config.toml
n_head = 6
n_kv_head = 6
norm_place = "pre"
positions = "learned"
optimizer = "adamw"
lr_head = 0.00594
final_lr_fraction = 0.0
Each number is 128 + 32 x the weight over its row's rms, rounded and kept within 0 to 255. Layers, rows and columns count from 0. Numbers have three digits each. The size before them is the row's rms in percent of the matrix's.

# v: layer 6 attention value, 192x128, rms 0.106, rows 84-127, columns 0-31
# o: layer 6 attention output (transposed), 192x128, rms 0.104, rows 84-127, columns 0-31
# q: layer 6 attention query, 192x128, rms 0.122, rows 96-135, columns 0-31
# k: layer 6 attention key, 192x128, rms 0.119, rows 96-135, columns 0-31
v84 101:112183101103188143115120200151178170145167112135122122115163176142142116116125170136139132128105
o84 102:135144197092078169116193096085165096128142070144059102125138081141104100135129076122080172131101
v85 108:157068140149099075140179089134116117177082150155154129148124084127146145117121083129106114103093
o85 108:141134123139113109193073133189188233090113114106120116136138162098131154165088149093111100107148
v86 103:074116122075180146112111148129124137084186105192132153136192172116116111106159176146152156119170
o86 101:188185121177107160109182149120140116125086094151113074087098113093096128163090113069064145213151
v87 096:154147132136116110110082070063095112087174142187158137141136117123140145128099156156138179128109
o87 093:146136082103162158171132174158132114164119130104127101102095163121142112171138089119114152171118
v88 096:144137139163078105110144031159101126126195128149132136128073115109132193138088077115120138137088
o88 089:164129147090122129141073189128165171175153102125117099118124089126119114160103147176175050082177
v89 106:125152118101158125100076168099140129076132102167115133078145138112122137177162141142147146150167
o89 105:119142145148094145100194067120104119143153107164101098128084119137097095115128105098057156174137
v90 107:166133189112126141115092112079105121095121092117135151149081201126053128151147082164119094129161
o90 109:087171107105129120152110141140119099127148095097149110037145088117145091180132156122119144202120
v91 087:156145177106090110161095100170120131106176145089111110130124163122088113189130099131144137130165
o91 084:106134087092154097073112152127106072159153115073129197071143172140098134153158127203121200141127
v92 096:166123134210157138107157060145102134158150140168136106149146127157164130116103108116116133140000
o92 089:135122119083113150179069133089196157151108109079146100157119144124114139139090111141143129037182
v93 095:100144132157160129124067064208083090136141179134171146131193109122147087157089074142129183124137
o93 098:152092112133109096215169127146159203114089165139062098177090135119158120180139132111115145085146
v94 086:065107121091082123114129148158108135133154134077135148092147105135122108093128105193145113115169
o94 082:159102138193102097162182156149159135130064200187155151170165140100120183118153129070144094171142
v95 105:162100169120169122071157128076105172110169079162153113144125215130128151110140147168127142128047
o95 104:144159123107133197147088158123156051120139168130154049116184158167164130125097154118145136100129
q96 095:068146126072180122150158115153107121092171134093124149113090098129176140108144142153175044163091
k96 097:147120065098088157122122147131119131069179133075146111060141124092084073110165113124212142255132
q97 111:152120100129088099171112095093126108077094059126114136135151170166140124096114198099091163151178
k97 109:104171155135119153119088101120141158134074110137090123221137142199174167102126137126076146000141
q98 106:091128139049097173123138085168131117107089155086139158078142101127130098164236108127178087105098
k98 109:089099094109126102148141169122112113118154150107147103065145107105125075168185112113186127248123
q99 094:114072117156139129067144123112127131128158067194076081168124101163113081103095102156157128101147
k99 097:196106095134147115143093116126127117136200132190116157138075065121128106108111125160137152068137
q100 098:103163112076127153170127146121084117080064135083140175047152137081160115147188121095126146116150
k100 101:063161146105150188143129185147094116126106162114122105116114156164150128150155135113148117057157
q101 114:170125095147143100130112116093116135112144075146124126164172151153108082117121148150156141130117
k101 109:173172172123118129162109091134120143119139061136095159140129155185142108133102130164122086000178
q102 114:107139128179140100103129119118127103082153202161148129132106101135133106175061142136088143133122
k102 106:177092121153098099161175112120109145118152143125147104146130109080147098187079141143091145255129
q103 103:142162100082154196135093106147129099101111088168124136095214198099125132088171161140166098131145
k103 102:100209102086140171125094139156145107107100100186116146136118153171150124113168142138159119000153
q104 095:163092148186132130085205117101126131138101156113117124095154103147090133150056107102074071117101
k104 095:146089135179131119150160134076113115150165082113118060121108110082092106167090098101037107214093
q105 092:140166153219105092165090089122149139078166149111127144161109113149141144133105172138163148137154
k105 098:144132149187124062128106128106179163063140161120135169151149116066142190170099152118121132145145
q106 097:101140124115115093115145136088181111189107137113141159103166212120073163101105169095119156122178
k106 102:069172135152100127135136155165140113190066134114111151185121152183098144120107134088120074041194
q107 099:105100121097130053116159127143109116171095142127160157102124153124104162139148156124148128121106
k107 101:141116091092089100154166143110094103118146213080138164059158143113088072112133161109178137218148
q108 101:074159159076124103122108151141183116177143195065168154110131115132099164199149158109172111113139
k108 103:139109121085069081174158142154165136161129198068148098104163063064071123173149162077173087231187
q109 092:138135138098102151142114125095173119150070163104153152131119095097169132198109186106106112123120
k109 097:128119164129099098149127131094146108092076151120131092133163123077164136179101121094046169155127
q110 099:093162038172185152131108125139111148143065069153119120124176150127165120096076101126089181131175
k110 097:141173061173134138139112106141117106060092186177139211132124146130172137140046127130124216037156
q111 103:192102170150129104108091090169089140082180134086128145149152145155151139154146160145125124148081
k111 105:196152180156124138147126122116154170108161051077105107184124142166146094165169123198104147128089
q112 103:182152169117118069132122101122162111180208094146124138113122187158048167132137165137126133143127
k112 109:134160194107115116132104136167157137160119100116112123203139119153139151142150160154157079000132
q113 089:136209072159123128139126088113131141155123118138141104152169173160119098095085161131139157119147
k113 092:142188127183113124117133074131159132123144132165110147186106179147124140146063143095128114062201
q114 093:116168045137159120131107105089139149121083093134144111135183119132117121137103109132152136140127
k114 095:132163080130155103203151063054126102106129113168111151170118119160158129129078124142101114111135
q115 099:138106057046091107118152117107156126149157114202090118109157127134071073119161180151155155129111
k115 101:111106071080136120101135127073144088185105133194104153168128103187118105096165154133153066067124
q116 102:118149190102130088110130193208113132152206162119126114142118122115107198146161083101151154132135
k116 104:106149176097160126137079151137146122150172190087154133148124098121096182167144142140144060183118
q117 103:139174111136172190145094155162117104103144116195136126147141160099109140160125186140142135098133
k117 100:187168103102151174114091114163172141093107115166156127150113154127114158166147161136102095014138
q118 103:135101194060137135152103121167062125130083166163144132140106106112206120155151084160113167117110
k118 102:162122168074125143151142125127087115112141148137102056101127117093181125114128113137119172232095
q119 101:102148091131111140180167160144126105182118134068170123098142125117127147179103097117155194121136
k119 100:120152096136052123159177156144105051143075155085177096080150111088090148165083147124164115228116
q120 098:143150120142153154106113124152153148094082180202139158103142124101138105135198124132085074122091
k120 098:152098146143190166104150155128144150125103129172136141099123179097082142120174147100093114086139
q121 095:102113056175193120136164120087063110143080118179118099155138131168127111144075069140094118128108
k121 096:206154077166179144163169104127120122094134081115136137140118162182118091160111095122056155092101
q122 095:123172123131139171141151118118097054115197189138138103111092098107096138137090111124135105151144
k122 098:146171090094115092144160110151147089163156118122204091109153089103125133192112109162140112251074
q123 093:154121118171149141119107079118139137092100122103127140097169152100117109140110141118088144124102
k123 095:115094132186105107159145103106149136087131122146128144095137130114161102162097133142105130169136
q124 103:126128039167106048110095053078120114146092113069131171125141127192108093159141130110103166119121
k124 106:079109099182124089184147122095154149155125168110101155184155124189171107178122126111152142073150
q125 094:118059137128083082152126186114081105182106120096097100167061125117118139105144183141136137133155
k125 091:098089132108048083106076148095100149148142108108108168118145113165153111059158127150102134064129
q126 104:101129129087131148170109155145093085123186122069108097138118111153142118145193120101143089147122
k126 104:095149126087134148103087136127133125153131167057165108070144094180140142126166118113185131111139
q127 088:146088131085132111109129061077168137140137080175079093148134076123162123115117103115147132141109
k127 095:112100147096149118115147082095095099115125111158083119115124097141171119090123112169138148137099
v96 110:135099171146099108142196114143194113211078088097121126136147144116115148114088208130095117129140
o96 114:105135117123142184217127137102126137074159140141151093089116150162119090078177079160189095159086
v97 106:203141167138145136085087175078118138113131155136092100105127110057121131141146065102121158129119
o97 106:075136060174118101104124080108112119154144147115132188126168109182134122157107157128149162000161
v98 113:149098184144141083147209023106104094152109116058054121126124144145117183140086157146077121115158
o98 110:098130044103182151107138114108166195111144110200146124106093098044130098088145138129176129255127
v99 101:104132164134105099119112038168080161094109138135171156160190136159133133120162152104157146139133
o99 102:157153125113154152125156156157180094146160148129095184158096180115119128102109104136109118154172
v100 101:199123138203095166084093169163143129099091146169131156159146101094163148169121116176127155143158
o100 102:085123126035125095164153129107141134165168157108073166156111108181089127101149108152137092163140
v101 105:136155085105127128108122126128113089170090128217172137101076140092105119141145150130114091131105
o101 106:101091177174090105101116137115101129084122112060092121123156143146131134108149142097172098211086
v102 115:129122128158120095176169164166116130130093121107106167143127129151100143117130136154091135149161
o102 112:123137138062126141171114075129097140073208101118093091114113123155152090157120108147174158093146
v103 115:124159197174194149090103167126161138113182124124143146138128131125131198109126127095108154137165
o103 115:087108075117113144136186099117097063158102126118129100082148171116128053146129120102110121095163
v104 124:075088117129135163134138154094117146135142116085114129129119129179135088143111086143123111113085
o104 124:195081172086115085117113133147138121162087143219167128168081158114095145097162203151138111195108
v105 112:143164164117153164087120091145157100128176146140136088133146132163152116131150169074146118126154
o105 109:075113058191097150127135139101132159152106064132132109088151098110148134111065099129109160196109
v106 102:099134093144204140152094110136091139121187146103122134139146117144102142129155119074130091137147
o106 106:119145129091153141075198123112100063126083086144145149162150178067133134131081129090061147103081
v107 105:150181144146041111083089150147095105080150144157101134102090129100115106171092037110132137123174
o107 104:129118141148120110125103124143101134161071143107148167146060099129109152152195149101105162105164
v108 110:098171106121151197168119164202143095097117111122170163097109146105163096109095137132159099143144
o108 108:150072183100109115139094127145132159136130096115062112143111123183109169121162160144138113092118
v109 108:098126117104164148115081095105133126080061138135173182099103116141179182161127052099111134132176
o109 111:147114169126131083103105124122137133205185147111098118111098103063114063091102158125140042177146
v110 106:132165177078163119165112114094124114149147122117133131121108167114107093060108195112167108125108
o110 107:181078071163151166118145159157162093091074085118136146111118138124115170144183100131131155124134
v111 131:110122106131113126171135137082114069135190124119143148136091129120120143137054189145130096132141
o111 132:179118144095181119109137141105134143117062123146148051152149137122091173121211085131125127138088
v112 121:163109217115169185098116086152161123134115129139165164146157130113152125137128114186143134109157
o112 116:156108010111092090185137128098184121153156136080122104097149087140109123109105100187136125242140
v113 124:123120125076144124078104131125155193107192118180102083146144153151128120140182125136130121119051
o113 125:078190085202066093145092161148150097172115083074145154162152149090184171146059131162149152076119
v114 120:155091217158138210082114165137142123109176119127108106137135127101139143137107038198155159128132
o114 120:156114013132104062143115116051134103168099169149154134107160129172112137161176140168153120079150
v115 105:164141158156089123130136092176056093138132157103118121139124129130121139135063115109113093132140
o115 104:075119094081166152109146140145158133141113091156143187134087146109120097125197125113141151105144
v116 116:049112118147133156111148132100154110135145100108137150115152147212098152174156147107130161139121
o116 113:169164184123131101105133149122128168131155110171125080086136123049117113082119139144128088170129
v117 120:104139143122065141106092085137117123111131120129168159157190122169142066162161185131142142130134
o117 115:196111095127150128105180142144128116122106170152081142128128156127063141060109094119105094240106
v118 114:157132150128123159112118159147112116150070132156096103137150123100122080167118130139138174136162
o118 114:157134085141142141135127121067117145134176156103077162130148098156097148072151107113157077176119
v119 110:077109071115129114166125099136164106070101131125210176138150112177147157127111100151150149134135
o119 109:150176224126124101114110131139154134173190143092124062098152094074115125138074126139118109071144
v120 108:143104127125162186148073111137131154072106134166126167143140114067134042153126192116126129116171
o120 109:143093102091129090152110117105131144153182113105048120161122120157098193105083134149196147246115
v121 100:063117133060207138188168154102147134157148089102090086126114142116115086085162157108163082127089
o121 102:180133066208104144157075097142084112104091108174161096162180158195163128121109160131111164065110
v122 115:174198081163127122087077177112132122130146151133164173118161106114112124168160119118094177135111
o122 111:041101173086163109107194085152110150114102127102137176111130139116111132137093152087060101061078
v123 103:142170116160099127126094121202139148081152104146126143146134114156093104137170179116179126127182
o123 107:176084143112151135139190118106081120087088150152081168130096104124134132113054113140070161219137
v124 124:119133081168163202134123130178127150171188125159166090174159141132112124128131133150147063125119
o124 117:152114152055078132139151146052102065117071106117114080154186166117106132134121104137099130210067
v125 122:138121128196160141115179089171133105191144107087096091143185154162146157101109089107122141134108
o125 122:055151128100156160151115132086135131105102081202196132132159174135153090113174136136123081109115
v126 093:071109101143124206108140125140140101121151125149201129116144100145176144124159067132213102140150
o126 095:172126186138045134081096135111134129159139137104119046146166141156072131140132150105076094103076
v127 113:173105119159137145108155142162113135143107129141124126134106132099144134146101018198172107103118
o127 115:133104147113084073117089140087158146106116124120109128148093078154131157166141188181165129212157
q128 086:136086115160176178075108129115111188121131123171093027113096090111106155118052117161125123127108
k128 094:214113100182119114115149108131094157115132093139102029122108151061121080132117126083089170255118
q129 119:136137167093126129172086137157139142103099180138158106131165118122152131184080144105131159141108
k129 117:127125129095133112109106146094116109176147143133150068060167122080097154110161111137087103246153
q130 105:141163137083110109137103079149113107143151153115142127162094093154183166159156108120173182135092
k130 109:089155145071115108086079115118145083123129185138150171151117100130140196120172150154154155000127
q131 104:103117188061114132105101138131161121118132163093157155122173142160134135135161135149205119115129
k131 104:085123166089082125123091161159171151153124203108156189107129068141120134132154138093149113040173
q132 116:108104163134148090113146109189095136092126204120129149137100086159195133123055095147150168163144
k132 111:157117110138129062103154169130141103137131165088133106057142125076085165123126130120127179255132
q133 112:057067177100110140108081148133111167103133090091071094152178138118140113052175141183116102110167
k133 114:197128192110107110179099144104151180139138140090131094154122122125124130056150165106085117112120
q134 106:108127167106139104129153161160085171158115188085146195101129124153144152165162107108111162113167
k134 102:102114083117134090133172091151097073096142160058137092102111140125144085168186098128161187255127
q135 120:140099116139117177077109153106066157149080138162128122146164124114130098142104106082116112109106
k135 114:104127113132138139155166126100106090145094099135145089110150146133059051087155090102118158238109